Weights of a small GPT-style language model, trained from scratch on English Wikipedia: a variant of SOAP for these matrices.
Each number is 500 + 50 x the weight over its row's rms, rounded and kept within 0 to 999. Layers, rows and columns count from 0. Numbers have three digits each. The size before them is the row's rms in percent of the matrix's.

# layer 4 attention value, 320x320, rms 0.0869, rows 19-63, columns 128-191
077:457496527595495453425497468394471509456512483456536503493504540476538484575507533428530460527418469466529530482517436527500542398478537479515578564464497479478465493502514516488363496450507633
078:585516593473449436439510480567454520509524473541520471409595474458537551532558487526525533462421389617487508552461458422481526505460509422432474452541517577540628510556491517418539558557518558
083:559565494549516527513510484489428502396508492579545519572480580577515554524477559513516487482505459490456457507588457449421437465473492532451469470480565483440453498431488514477475416472414513
082:522534440484494489403516493563524524578488475542465513443616591562583629497518422536512494492522515548633485474401398561424416495539467580431516460403527539421461541543484457454547553362496511
077:520506544523467481514515458423504431597488560443591451576445451502515508520527603516434544538553494570607513497399533436426570425515533567532494531573461504451439396503558509494507502441500500
082:461431557507537464445432431543560456511563445449504530435450489451561482548448542419547491508537515603447502540455471493467547519455541581520481497479506448568484506368421503483497540477444594
080:584368534453530566510513599536512441501573494444521488474531408483544532539504503418469438464496519486403474590522462560512595511529421578498574527490373512501493478502531482445561469551523518
087:398528488536485438526501512492590546520392414475455488471585484450415574437453376536502538456479505398518415520507422524571455492556463457637461450588522523478477429496388569475467444443436509
085:475459446498515560555485521530613508509482517485436487453535477510577561503507504466476486493624447460518471516510496552523542481483469505530562477462495458433474399550447531498520448551461419
086:513490523507517546385421503451514484549540462441486464478553404493478503464525492514528541486550521464510477494416447517447528522482458460560496487479533520569478456481364480542540441577586435
084:443546472544541512497467481376508488533535447465498397456578426523487570575536450462517507532466541481419512448484501465626474482473528419542502481480380478536472533584439406474473507556573552
085:460500500482519530452477391455466430452479454445535536458520512456578533469544489537573460579460521612536521467532532518556562556558516574472451521508612461364478457446487479492513475423483468
081:396522465490484535546470604563394494512489446414463458476555470619508468493585521478516488552464561542465434534494487492449515459496475540539443456507481505474443446489443615544484545505549424
081:517473448460503479503549539475368468436594493488447546525532465466506423450487530461473454571569509528451472550475502609493453630569526476473491595555502486438504503517632464446490486536585541
086:404503533463484514533483377428466445470512454410432561584416550502541497556461452470558513532395550489493455451475391513531474357476451533519437513481430528472500473510509498483571514489537418
078:554451551527538530555441554505484493485486543531438515390432592514449486522514473465508509530463573570501473523497428557539535512456520556546499555459510540429565551599484458524414443445446532
079:504454444449468484495418552460421531489516561502472448442461463519490470550595474518506547531496467617437483484507536441508406509459487529450455471525493474536509607467542621539500477531516523
078:438461465496536458519485572493518478431485528581469469525487456481572478505427581505460483529437353578475423491544515439497517602487521538486546553559558537600498446512520536468529593534487499
081:414408548555523494542476452516560526453528564529476506530520557523474509454416569498496493407540532535421440561527476460465511488486514476522467542562475461541486538508521461530518403563405487
077:496423482483351580536521570451588539457503496362552495529578433518479512467479493530527522500454564504436518638509493467488516526539533440441539488433459495493483481482539565460541601521553431
084:524515519515481487472453528580451447642392429516452547436577403494638460538531509456437530510513498488521442502449503535411557522512521454484548450534473627527469578465507460499570522579525430
078:565564587442457396477486574573577548488460466505457502473512563428564549501458470510485547379506511605520519556583551502441540595632565451522498458554453482498439535504516534418440464495484485
076:472506558493517520516441469462438582547568557488499573428549391456576503508489552445538383468500420466489500418556591620465478536546558534578577420522496494463475521494468469539495413536512519
081:548578487458453545542454496571539477469513436410540419496458483482381500378502587512576489517501485480488604598499509539506583499482463539485534486482536540541523476483398581610572578518490348
082:494603503487481526577501513568555539510501470538506415451509492618482476498480461424499588522493537417522556551501526468492532525534443574461458460443481525557508542459481455420469507441558614
085:539565600520524375462539467524556511492558495452531605403490407432418565504446525470488526495567578501430513521467605491489553510528484492568464441527538456428473430467533533511467395582472501
080:592519502498524447536521518501479531547532585501538510488539484483462511514514573453518523449411564465463399580489508469566452559444633560516437471530383559485514459475484469525510538488531537
081:418483495542514426577460464521535542527462458521599530468424448472551519443557468390536464463381522462444552475526434455502573462491420539535502509461552511455492573489571473495534430434444550
084:508513498485467515488505404559566463508522527527415508448539529508518483470494509496453461514553481505454514524454479529381377417476516526470552555545498406593403514460520526464562483466518568
088:485535517578535511525438540539383546520561527461536452504601463585439505552533507437484544507562521419619503491508484522508494510454512507567504510569494511503395570573318538527496593640572450
081:555472467496459474462520519474551390552489484626505543512527489479582406577537441504517534452558509519572561442505459519470558529501502522548548513497554523502391383491601383560465440529564481
082:541567476526529503504497495516514438540494551474501531482539553428460567452539517564485550450526535545544532524442481446471538575541518426411584452469491588516527437575541471500456541553555480
087:518446510526451494459458490563403607542495570511448406616456522516383526577545508473543520446493528565516416363491474582474475553485476467428602475532471594541396497481494465576540547453454469
079:449568410482426516537452596491474555514517500513483403429429493561507522585530492527458520460433505525588551478447464411474536505487493364472518452440503468393478493534469517489507584447472423
084:597488553532585418498422507507554455473590467523437541474469480501466480475489418522491494451451543506525570606505456459520396632545510478532432507510502488555544578502519568518544575495479500
091:439480469418496528534496524546485511476503475601499460547622442497541554581454512525522572496511534505500499489537465516554534547531494391467519379526518501535493512518471442562561577493432580
079:437421474529437519423465402578536481460513557499603511497531445543515498459524503539519418476533479514436520579538454471489596541615451524504420506507514492473458484539497599484457467480492661
083:434507507565440534538446579525399566431488470510505530428506514513532537567543398558541460467550557452491424485446433543503572506476433484520513534482496473512473459547553538501587484462554534
077:526506500519577472517555509542449492546432491536487479402462568557459418500493485494493473463465551437598576440554462505621553515463570489535559412501554408498523415467499525437511427473458519
078:468479507479488597460589594467514498477579535485556506450449539475500596479442389443542444394548447439510537551484419496505519521465458533400427456518379494536420446545494526394476444473517529
082:506485428555443351431536395535531437442507524526564481473507439514513490521583492506439487512506525482557479478487494567413439538496477474434472459412667397525568553482488523525539472498404484
084:453453538490515469529474505397509480477538549386515564563471482502425502463544531539489503577538516461565465493442468602487566504446501426523343541519592523460493490505473416522466462503520586
082:615552503460594575523618411529439491469499489489422542575512500569512485469535465464500455458503447471485423553538460393558485460551573557426427478531558510475472508482483431496476563467409547
080:509585587448529491564512529539424507508511474466564606534548501459439545495439538482529583476529445570531464463444505475565497385550505530441529456504482507553478550500514476563491487541473487
078:494570483523542495508531530498355539455505583463485504526513529551538507503513417391474495583528478433511430485526569528549537441516475437443558483555494474526561552478516459518534467555422545
# layer 4 attention output (transposed), 320x320, rms 0.0803, rows 19-63, columns 128-191
099:503457537453455590504482393487573474421463513480538530432516526472566538484567541476570560525549439445569450454477418470512534480517570494524479469518463508530519537480416540492514516445502537
100:479457499505495585551512494422428548540523508479452478517580489564554461518380522467469544466584570602505446504531532473484386504535533530536472444493529515454459482454452568445528430511493566
103:516587454540469473443509434521546503475540580597516392477488456575456538503447507567584454480455471487504512524489537467466525388516581519455522543553546541560578461434526496528479548476518449
105:441460496581457524510484544519535475493546599450482630518436428519524532604576535452547528570524509531631529454435438607494525391565547592456519564473490433484363537470553468470569426502548514
092:427590597479503463540548547566524553543563504499520402501460456449484538440497424648547548528486409563566425511415424549532618593507509492492466484505444467528566485486436510478473516483442485
102:370522644572510576445485457497470513550462468481512498468433530532583463584471454511514500458511563487455498422492539482442574455627530544522512487485533430518501530509479485568533610489472592
100:614506469458533545572552569604404504541488436499449505547488509496498458514496437521507543452572569498383388527536492466532492521509482536513488524497526414432524448504495501528457559452449562
113:489458571531470498510436466507519476434455513493515527512567405560406487508478464512474471591423447460472638471666514387505420503475531448444465501618513553485549512579493547537577456421451542
105:481456501519457444590450474463571435471542526500478470459474530602523462522507414453587505479500511502495468491528602466485543570483497422476466503513496391413538463560575548523504556500478622
113:478527540456578464538501420552497468444461487412513485530558553480514519557446479517509472475463441482428617524535491484478519534456473459574471459536408428579485472468478458532581509514459470
102:461488505469484511500477484488521534440470445502629504476477484469367528458439514531443546396541522517441558489533530509489465515425585498494524434482476485541505537513636419503484557426498506
104:473616536493548527524500548534486517430464485486476493519470516445489558533488510571487554462477559489444518485476484525462469354360510501543533491554558443384508474556496468557559475513558517
097:503561440452581470480501559541398476398522467494534538549463602510515496562528607518538512483439538490467553598535545513335537561529499466502511527525474508517437447507533562532553508544535561
100:491488462460517463400545415488448498494497514486542423478544488517495485431470542541476422457474553442462492480475462544512537493535533520404495452532495459484488478540554554440560593471531487
106:587481435399526495435498485543553513471448494507471511494466520379574478518507611579481525526424482584510576461529463548487464553599525494513430574501517513470535498476467525492521572544487486
091:505524482474551551385442565460516449425571547579462547532543564514484424431532540555574511616442520472520517551590418470405555471506573549534501489540482459553487497454517521522505502451534500
102:508518414498545577472542579520455501511457554560519458492442613517502509576456481525492471589495571444396436561506505531586554534529502506522500540488398521430497552462558478497425463632445443
095:477472433509535560492558531539531589479411493467540519474522452459481512513496541534520554491520473371516440573425383445467563537396587451515616513558479543488483434423493539539548463575566565
101:573444520481442464468537460510514498351554504485549559474448603579544526547513534437557459427533465473441499350515476430399575470619523460475450537499413504487418577570547453509492473573562498
099:514586371556500474464482563497532493469447472420447549502535544490468505396437497569481485428607521539566435486464374457550509510501485448550525490411455549438542456529522567483610523375375501
104:560528389469478486508532441514442567528462595455558613583511504553451524561446554505464520520474488487497522475593560496489454530501496468446495434488583436524483501535545493491683524530490531
104:500462524578510497461491454436431515492474470495490572539476546462494547529494422487504445493562443581498521549468509530497416472504463471522493413453520480545587495511524501468481475513525455
099:567512523518551428487507499464436505532517526539505507508528434410517585498427485413501482522463467461517512404489568594471390449450540474554461397506585480572475575502519522497510554511498434
101:542525468553596469528554559466484465509517537461536484460555545530502490489488468538492430555527559513518534540457383457450495557607500451530589554515465413384427543461458467455451476541564470
104:482491557497463584548494461494607499531529541535558476489513514462462527414442499507473569434507469494478535407475554521470674428514507553544492441482602459464477491502523574536514541507590588
103:542506539530489480452547462439486489487559550423542540485522456516450527435525485528539489466475549577505536450580540483581570522492491548432406496535464430564438493575538460476552439583504460
103:536477533433461396586595494558550490493572426586591502497475576397526476439442548513601428580531403543529421577492482506551539534524619522575453531529439562580558542514480506486510483564500508
109:462563558507463466520505426448437564463502482532417433431506490562447556392512627476508473521516534421511452515563400555465453415530437458472501531479476461521470547499500527521500417488408508
100:396443556486435524600515494559549490450482459452506505604532419510444428542402520474481559569528519439438400472532551540372532432549453546492609455524464546487490525458570479474450485447419490
108:511466470462509397522501520473504530479545530504611540558456515404589542581508520495590498577522484477486559543552569553504474498463506594592491636494505463465451512513551588465502561495500482
106:504564474503506454550489502454532516459460491491501458521490526528453463507471459473569511486490485477475566477534490511367592544394498548522477571482424551546594502523495565521526482502518566
105:492431453501516519498544488405430536509422522455558540597501472588450466490470497480626429492497450527463562444483468554479487462558488577513505610471482535526496443498626475461499465518486504
099:537514515437502514474430471503407561512472478517578484615510549499515427398543486485503447554508457579501495517466406483474427502558520599425561464559465434517559507594504490435515475556571577
099:480476509484502521496504316439439529521515414449558585487456460519568505486575522419496486519500402528435644536533472546522556490534434568510563502377442463478519488591537490450490471515571534
101:580486482454439546522563496429513469491455537556544577468507450482516412442477553510454525506438465487488564532604429539548517466475477487550452536461546586497402417399380524479521525516468413
101:505472614537482583498455580466552499394549438602535499422564473425526557415532486456477521404424503492439599563512395541445518563443517486400563539532331525492380488518551486430390482521530526
097:445446492632467529527468451537525540465533483507437541558511429466501493523451518533509480389461443503517527469500405529488629452519467442550552478515569497497525478493440535540459473500475468
103:516495429555542525523491444560424447483379508511512489454509563458515511530544568484415489589587571424504455462490412486462540531534494491412428590499467448391532446536516521515523565535509479
095:514509598474499492543496550494422473500503455562516509582455482522464473498533451512448491465436519512401515557502464536468463525530473491586442475485550530484417372562517563487507457436460611
107:544477559516492518451518465463484553549471568470509474409514491494525468399409595514477509490509439602508579548544521602443446531493442479518566507462498517525536482549479492467546504451528487
106:344580563488358447527473516587501435566468557500483426526476538503404510535548517531589474472467484550502529526584493516555491505486428483423554517495479574548480548444470602481549551590510393
108:425519446440524669473494500468489488481506571568487483517478516479443474476516570566655478588473461499512502407506546475560474478505473523500535561481508531468477451555514522510491514509528470
110:567491467529469452445475495440525425499504601538525519462521530537521523448447388512508591484466440513489403536466473383494455455523555499466465519487579502572441516550612473506555557416507487
105:465510509457497497523439458514467481588483542445516560479502435508505487468528568525514485509528497486541546471393439508552435449468565487433564587540502427501431388530436419438531472617510554
102:517458594520505448498496460538502478618507562547530374428658462488476492482536522466527468446538442562526624518469478480489458527450546504453485529490480524518565480503490548518494501582464461
# layer 4 attention query, 320x320, rms 0.124, rows 64-125, columns 128-191
100:514583461612477489420539461558486534464514543445446618515485505466495506556484449492474571494488417426529546506449557493435549527489451506553544490501551480493457484596482468500491435511537400
100:449442489436543517546453428662515468631554498547458541540444546542478498430550503510536501491456425589490438473527511573464423470544487531573458486490414536608529511559592436582568550449585534
096:480475499424498515501389463451486501551473590400595485441493318527440539492584507550544465469483525512482469501466551481449468490540558490439419525485387452514465632422446489448509483462480542
101:504478442511452422510473518557506420439570509490456488524433510440485482527532475425543546417425531508423536492472423496486534591512544545601513447513521508440516579576540446531479423431603561
092:593481591484479518554487584522608523471516453401520552509487519538513466486513439472462448579499462495561597545415507541427492523487413443502627535483535443419508501524496523466458417435547531
102:539523528535469525498448533508515484501485446407506501497466494539468497467497440410516483513569548443449461540549563462559353440538393513513573573513547472534499478469464512515453572471521503
096:588501482575472589441497491503393415418558450554554490523446516543615553600513469533566376386460543527439520474516479530490455583518429464452614409480492471453552444416381459514523571426526497
091:500444489552431576532532544480454542576529505538445519524522478466483550472465567537469594388508522551580522472508454562494550523515529582444594455556395514581491440513536475548501507541406538
086:490541509562446575463407508531482558566537512598359432440465496461519474525459474561433453495465522505536512471479484433453452497471496587501489495571530503537459464406516536553528621519520507
092:495555576543467479512489480352503471525479554519555497521455462502503412488488503457484483449457568524485556510492459531528524480523445516475501566630445470553507479494518524489541527535501515
089:496389388574427471591548508548487505507503572442627503509461549436475472443461500552476444439518545579532500500529500398560506548551462341453469623501523498505460504482454539480503470519474462
102:471455621559472431375516524497470513504541369553559480483492424560534497516566520467516462614482526495468587547548448466543498507487460532403563542561444546613450582401486509506550474586558458
099:483574416490424526493436506455487435556603512453410482501547441516471399457463502459558410497424533490443534481517490562517498500516527468448579580429513398558472517571485565487533590608524542
093:431435413571458520459470447474517443499365522570549456547523468443475543532546540491498507561498494510545481484487385546548503557567539528431563474536457544559476447457405455509416541607560518
088:441467468454598473503557489556434562509434499490455438440476536415495590567555549515482586524603453509480478507406564495421527447490502526540567480508520478568468437539521505485482463467458480
097:466580542471516464506556638437594480528491571539588448542504463408501518482596451490487506469492548483512460459425548527416526502562536474553413498481555452493483528573483461446456554488504550
100:521359419533521489511456478517483568596456554541511484568455572340560498478537619469469518487514467515467577511380462496464479518522547583631455406501500523458462490543562430547479407464555499
107:474482535512405482532416561607409512548464475548473408536485420569472511498433489560567472492437519490507459452526533452560534507508430435407577543553408563516547473508471534539532467567545575
102:487451396507478494583436413485544595551455586513503472568506420361496470472490595484516563507501490430515455445499472495541570555471566520457515494597423541515599459513534580484542509539533480
090:548506486487429497554430533537504439419516353559522557470476482526511496547607528521473545497520435471522607517444466468572456505539455461480486524447490525501407489452418546412527478614609480
088:474527516527499529496451432567523567632542478492435592447522536535595459476464398454553447483471558514551519593489469422499508472560455462486633520515465493432481459473560473553456563498530518
096:483524497528430517517478464473460449565458535460513587545547499491502587529482422529477457551442473504373477415597412458508504498513433511602546488479470427550557484512461504462507505525452527
092:413527512505466522482504509512486640551441502494544458466542540590535468498458471598488419549520530488485485578551521551513518591485480438451569512481513501472445573534494615502480524464470443
092:475451457534500541533447525499528503492471531503557608484491425365495502515524534430466532462519542583491591534506549469433453539539581583491523546474531443484510455529536510517440501455522496
093:575575560498585526422409532543505458471465517536551470492535429500553479501434546439574444452498472537511473523505457593580488424524471444435532482510495545542388576437372556530613493541447490
090:504576536565538525472559554434506429470447577548543452405511534512423432575594484430488441489465502476595518498566477524438568557412492424450506535413474500544474505565415487473450452506548548
095:445505449482408457568598456523591476537488470519451498567570575552501599562484492481509513435442418495477507505479486517615532510486478453504484430488533518550483412476512433488526573501558535
096:544542502464471490445435535488568450463526500539586524461458530651496519415534512527526621407399491471471535461503438499524504554496473452514455470552545461510541479497420504509517537447468510
094:487448535486391541499513502510483479551551519608477599492478565457541498549491567483525542484495533569492496472576547481580411502591484425448572519474534562472504566517409541470526445519538597
089:565564518500537550489454430506544553516439511407532479481517508441411535525587417624470630496481433479488483434571549520557528582423488454451495508558580486576442426546545449560455492494413502
094:435496454445516515380491490483475460579463458574433445501476482524537470550499479427485396588504518440537529507577505561539522461460466522466618513623542413530469427570452485468518534524518510
089:436539496527484420439492493480572515575528526526573511540352534517489503457423380533489497415495437604526471497461581598445465469465489504576423499551624443426554549534498458532499574522483515
105:387514590498567496540553525529476465529500508550515514464539509604499500381431465485510477479478566478461409482513435420603557569459391491389565541507404517505456492500389571517631485504508526
087:506466511490413441563430576460519484467596454479512571556541525561353512530454473443546448514455515471571492478510474505530490583568526564527442455458542478577510547421460558585430411528570524
093:477513520615458425614450482519536453399536462428585536462497414501435421536545507493489522508427604475493543545449533476434511487498493506442493576521520497454560487464457467470426398514484432
098:555483561490486548435522553507563420470503510597451427472451484530546487505411515571472519534541495455428512509493430472445553698453513448470504508486495462576537570441518524496551486606400584
092:460553488412502475435503504547481478552428469462477549544495383429467542455489488502489427624462499443554545431598480506485452424439419422475587468428528501421485426477630530539630594672529511
101:452487465516527454525564452562460488487534498478519555411491620491535504504475509534538592500483466525509554462455521485394472480624515518497491513602595483440466502573527491419489564514391449
088:510577412540591530508550516505402435492433444431443526473465515534510501601539450505476437475445529422484562415446393458533499511538490489462605641484430495554437448531520582578496500504487523
099:540621520445515459552521425500556514547504470530477513510563493463522600503474460556484565516496490446591514512456531600517401515458523542523386584483470467535512518555574466530484545483492492
097:521391413591566506615457495353480575517420549405444528517503470546537543525457534403478526479599498439436515504495496451483574468516430486458488488529432538489548511547505469511517520480461585
091:489459502454600461516564489542438500487515509556537500583425499423602436460438436534471432539543493540473479445451382477445488459492509457524461495526554462469462454505455464513542572456566536
110:451462453541518519558561510524583475431445502466440560461493510389506496481482505476488577545474522556482470538395504536517597463470500475643398512506441602406541534507487451521444484506473479
093:533565435397501489453491602480425484509472509495468499511543573533453537416520563498559429583544517481493486599493552592445498440454453488344491477534525464476480514419539519597592558437562489
097:555546524533504461448525543488471539511474566546501521502444478427600461493412507500494504497535500511500465450588463533487481537520515516495527487510568398582488540451497453377549524568429555
095:446522484493485445435494562475464492509468457464502451553394524634557444609480579523418452483522535523486527525484515557532489410515493494470477472551494491518531489488489510593459398497517459
091:565514526442563605390648505488498437525507472527504515497514541432501510506492511481460502533474473446441440550461576550466427484486585475466515483534448630590437509488440544526512469579483572
090:484479539511499439475565559560555504464552458548441601482572548535505607520440474490509377487433495503406500453561462465553498479492491548463404542445522493461447507542491604430529534505526502
100:510374526507488443507515480515551530515488568519418605436503521476593560575499469388469611548522481481536500409483495517567474589457566496531437448515434486382567460525534435598494524496456626
092:491571508428518428482498411561517504432442570502522421624449496450495569432411570523498500471486581434493491531446404504435594559538457501474437508557516506451429465521492528457475452471546443
095:487459503546427449541490506468401492512502474370470516424498496574419559517494497531559523538460428427427514455542500552433528462479463495648499497529508442506453468517576505514452472446512510
102:472552546522516435416475493440367419464499460467461481432423499650552451436507443595497407436459632512523529453394439471552516501460506468465533458505484436423518476405457518496538544569540554
105:442512561562498500565523548599446494505473459515556460504442455623518467488420474555514475608493513511463505502575416542534477467485454456422555467570537543491448526419551542491461546498555536
095:477444460465486468529522461485509674574544473491560511426535510412584526542513462518483495539485498485518376526551507505484541505490496561521446529485451476534515468522531511521567415469501514
093:444428515511572547586510503572536492540570513472439570508482501448476526534510455419435539595396495542446490469569482431525548483511515431418438520568502528467528466497409525495542475509545503
090:439536498431563522541536482511459466479462533504449484506518425532446485477570459566596409615436463575435537514560585502601470517479438440395590536482510448485479516425476579458520575477459483
100:420583426524510532544528486549419437488504572451382537482547530490491506494521495507509555487471476411469571434570485608483504409506595590534494485476503571550466499487575543388449484480587428
095:528500573550569516531511536525513480579574448421470523519528516515483482450535469633504441440453450516492534510452419455508473470583581377480492468534445525453403470535501556524504526451547507
089:466562492613628478513398429419534476489486395416526524572519498389472561651469569545500523549593525439486482456405470450515452595497492436511500530473459429442487511486484508518473495616492523
094:572526408534491483468592539498566488546446529495526473514442563519489525521498591434534567439567449530575500497486533513380453476504482483443533506463531492446415521492524434519458518514458543
094:522542546401483484438510583508493485478528474580589512506468487549494388566427520545520521507480574471545493481528504521538505474473596439426560542543471537484455450502460571550543545552478538
093:490523516545489510458510474459438468547503463586437517476501429506395417446542476530485441469447512534583413469596495443562508482419570461396520497510530403561527510504466602573540481467502558
# layer 4 attention key, 320x320, rms 0.113, rows 64-125, columns 128-191
092:448551446501514390526534389494389465437440504560472589485628492544530569555501510511490379593529416515489529427570419524483441491481429524553472452441548491497408490497507508432543529493504411
091:449460521623465505520504489562475623558481427517461509536510560491547455438470518597484546527408466575507530481550487530520436531513584488571499537564532520550519520494472550576504366514472437
093:495447504372523564531473508449480515505519467500563499542516506484526515489559513484431573514463506494406476504485527448384422449562547540484476559478470431439513539550486441391589570510485543
093:432505523508479465470530530526391341534457570517526425392522466568518514517578536464504495430510534462518407422506531492460545539480547491589512490516469484521496560482467434531578445508434492
094:441537486507404506457596555471502578505444515426524637592547489503474504557496528474484507543521433413567446507507601591409519576461465494548504527526474401471479509535468504493470512483516470
091:516510489504419462487516517512467555494470560477430474509581469526378460569538424468464564533434569436445462573477549447517410447582422507499507520455495491598546556457536504528525553520436524
090:570399524627562548449551578510531514431500460555567504494482544391519513455585481528482541420487428476440543529514436478484422532475554488467486555587405539478556537454521525524448449463577537
091:554504554409494548545506552463504456514527440476459508489568524472390529551474484470541506409469518523482550426495404514548500435503491573520497492518537598553464578572474423517499423518606588
090:518555523510501561437460451519538501522492442524472528496490455469484490464387459515497443466471467554546569450479483596485426520608527499464465513454471498436442578478507531496448548487627581
089:464572486547511577505520566476423407555530583485535424510580542607487571481495527468545497493444525524445483453477425479490415416463490462487497487480500472517481462541484494531477538512548488
090:541448476562455530533530449550490437491547473536549523482515512480509514545503511559561503487589516473590455496508533402525529498583523424460439437505459527505555464562533463496532438520559487
094:543427579452559495392490531445475543560542513574551472460453597432496431454478452492580458473440498485513563603432450451539530547518444535474566516510423561546493512477498588483555484527558539
093:472513437430496411562434468418480447487561611480472505549428579469524541517522491479482553382546463520593528495405451390513599529536496522450579456548523499410538462553563384441486577500526474
090:521487479521469582417526426562475480432452480501558420427464527466395498595560546492547558491565508511493474383524503536558534590556481512467513471587466517541504413517507498530477575499451492
089:447472492458557496623486491413561488477446455422507502465472523454447554576478645579448578623563473498480533506509536503499552498503518551486501539512476492599587430430438527499463477490508507
093:519465544458574533582457565505402435517643523489521584457486387500577612452541466526493481481462545465568471447484520429409536545456474484483557459422502462539532452555513425503554483516495567
091:466524439587441490503510484520423458464491488511566441556541417490490518511521489404557516481566548499529519553436395488487512521528543538622604370505550512474450534438476470439434531483613578
093:547455548484404505614436537562539452507454511475512490589569496568575597487514481509577546493460477489520443479523447445536432506533436546552483514536484575553485528522373518538545504497508617
097:461518348496505467484463514430529498539488515560542411491541508504521566559485599544539530447472520482449455512425542539509475509518566470484554586525456504478509549529454528536549506447514459
081:451521513480533443519456497508527518566501530533451505558616422454418517500547499562476495525481530486632582472512483401540493485525497563521414510433555529437528587499405584530466440586572514
088:574584585591482466578430413458553547558464477462494505512466487432596486501596430458515478433607537445512578499491470448519583595537569473444438562418479509520600571450522522471484566495500429
086:561512520445481516472476608524559457510472491436471474485584558539442502555507503436492462541465518497454582546528434489508527499511573534482512497535465400412543471477509487486487533491497603
086:436501548493474560467438472533501642522497491562450382431480466435511507390549383488475524513581482527596431518534486558521535509396488446503570505563506432498553348537534518558414486579543548
087:505446510507536537554556504545561408478445510610549509445515510489523559566449563425490442467511593395468535517564513503506485496453459582572427382503420460435465484450565563435476539512485467
088:527455503459585516428497502563583495484465535557471520514542442514425493369503452509464481501546476512541540489524490531610439534510577472576577565446511510514547437364460473489589422496488475
085:472609473581590484460494536439537448475400605557428459478559571521537507532490475430445495528532498386533518518534458602478626413546426438478461467418525459491495467455390485572494507488506450
095:507475565530453474592508507495450482472584525527534478571540601509504571418469532449543533468496423514522561516438573542597502522498450472520477514527523468508501473585497464572511537454530564
090:585497481471568473438462434440459536491494427470538443365424565609489481497419515444420585488493550485507541550480326480526507490517532400472544524538607499463504426522496426533514513479501620
092:456517525540461510535508498405390462517503502481437523527565500560490498534463560415532596517516455462510510580601501646522472485500463501548499422503522523575483482492507469435525532481515497
093:522438490550453565416468506577505547475548502517514427529417545578523568513533496547463526539510464466507537434539471419475548455525535504453510491467596565607416490493542508564420564514538510
085:533499494434489627475485450525598561561487513475538572405449502540548453510547553484452536505493601458520500466509589506576431542524425541497486560490432442488427572489527580517437457587426456
091:557509512484505448382468529448503541510542532486482508600466541524582520468479438455511522444447562498495498538511518435483490486490471431573456446525480445447545555522483498545442468471559451
089:459493556560552464479503558489473456479526497462484489529453524408508472548417482573518531475428512493436419546512406446541506564507605416452561521466548506401461538436502466554572446464376489
088:457525428526564481588521556569474453465590445529497564485473513592478487473489543445514563570471511520560491576533436507455507484517459439414461545467509459456496594488477539493530469469499554
090:517417489583531466565508455457473412532494521527547436497472474442466494585595547413534433414512559464472469477485462520514438574423510541574461511528502460449549540515593526557395467516486515
091:566531376396444600463493423579534468375513515542519531468473551429702480547474498495567478511528383444482497484425402468464521475443494465505481521495514494465540517534484399497504572529450591
090:470538527472546500411504527558531519542522537430558587546475570441539481506517401448491499431478414515520458516557538518456541488435472524379583566516451456395442580534562535564547484457538592
089:492484536614449433496614492420527620490489569433510483506571462464495518489502507608536608450511521573530459442498518498506554508460475510533403405510616460492455503543494550426449531560523428
089:480511475477490486479464492434507649431502513528528549516515543504615500494578487505488408571396569489485558472500437458541449531466564581463543578421403483569464468587477507579493489470494534
089:528637506473490488538449465498390440483539510508549546518548454568409426560484436507544534506454526488456448469471538538539517564463441502489486450543521471430542414500527534521619500490579532
094:500365485514514474502497518444416486492554541412556474603424450604521505505474457525471424548593546534467460478516486539513532481600556491544410517587523476479497422507521531452533516532567523
091:557480392547604486532570472504537534455500528417512398441480497487454446354445522593473569471472535396495467478496375488530517505519476458588541510423506393454575578506476504446559509442529536
092:455473407566461537557523522455586359516556341473406541515440504464465610540572462566536557505492574422432456485528559522514498587524502479592533549516493556540518426559536446541488516570538466
086:542422509496488627485478578530531494506478526491499547559554534508482562493476477420540518523465485582565564584569580530517452664518517502423503526493514413467494485572483493454567505512510609
086:524514384559570474539474498534469476527476592448500574452428525519530464502438490469603525494496553562458525524452461568489474552482461565519530489446450483539630587445511446482526537489408367
090:531502457491500496463463454495449640530541513471490547457485453595505581458500516514450532496512450575453472384561463592468451505538456472541508445592494452502528423512549544517394487475494479
085:520434529453577656479582531501396557518478493532433526559453466534452614476498397483406502467562472593476479546499475597473521446460543569544445522491525545616528473499402533493485441477513465
091:522552508519495502525503588517511554461478450506418620489545461549491509471457460470453435424489549502423501444534452551549462537421541461520540495427458518432422516528458576467554489457544515
091:553472569524628495519374533479621516379499505444454511467485483485474513580447488410512481513542490483509546469453485477544511554539446475467479531428539537461457495558480405492472411462484496
093:534476487449549563555500461516449479577541613514517553491446559527438513507489482521496493510486486516537455419504513442520502552518520429486381544484560497643522436500483516487467518527577391
091:524562517638476479485599526554506481453489506522475514525519502481437494465568550454449434501362379516442531572473558508417555471484539548587550481513532486543406511472526421410595454560494536
087:547477603511467499382499479565446473451466479429469519505459551479559416594506533612363472503529424593518572519454508462553521477495512545507584431537442432483546522494420472514528492541571566
089:494553533505608519499541480585509521559499522606539385450455455494494438561480477516508520597515439544445444458602493502507545399451501515477487430498525541497565481504488591499492530498494521
094:427502535560544435492488490431448564488490435508548502477533497557490551493543527396459500622479521421505430486539477532565465555432434496419470419460427489554547511589467488502543418468506569
092:517472415568576465549459512499586420485491452523562532494581573535519534380563410503508547599502619525465449511515501489471503479454591477433443482503528556542436476476478628433537521563565552
091:481555520505587588398511428583510495508507551442519488484548503447458422598609492469540470488473501513555449512551660474627447517506515468506562492533519494516529511467481565486481448435544457
089:527454448546517471492462456611498472551559487475442510416573541455509462505559471505469512509522476485412528477572512561511532580559561481479492549463526540511413493473518564510537479423528422
087:448458552518568570435533512514559504526557512604569589549544463550505436566484520494545550473434557586411545518451430432501530491538437336502458447522516512495508516455473594456574486535564549
089:613574430522539531484408463528513453421531564437468371485469557477468486534497508471568488490487468544444558540501410485500425562423434455494525521451462447548479457498520565465473416536460576
094:568493505398522525432460575543539565484451447569572520586526552542537510484466488569561493475479470662501470556442468589520558422505456393528465428520507548507430492521553466481449517529418517
086:459461515492434473414448443603515465460491526515535565482488435447407518542549555505464532450450526583535468488449448502544437504513558442542546545540517447522513469452546399461573489448520530
086:542456464428573525473558392486491536470450461450519560524551533516499470511481474480531503457449577495500528446576480526556567541548512434500533492511561543484537595508385473474521519473580516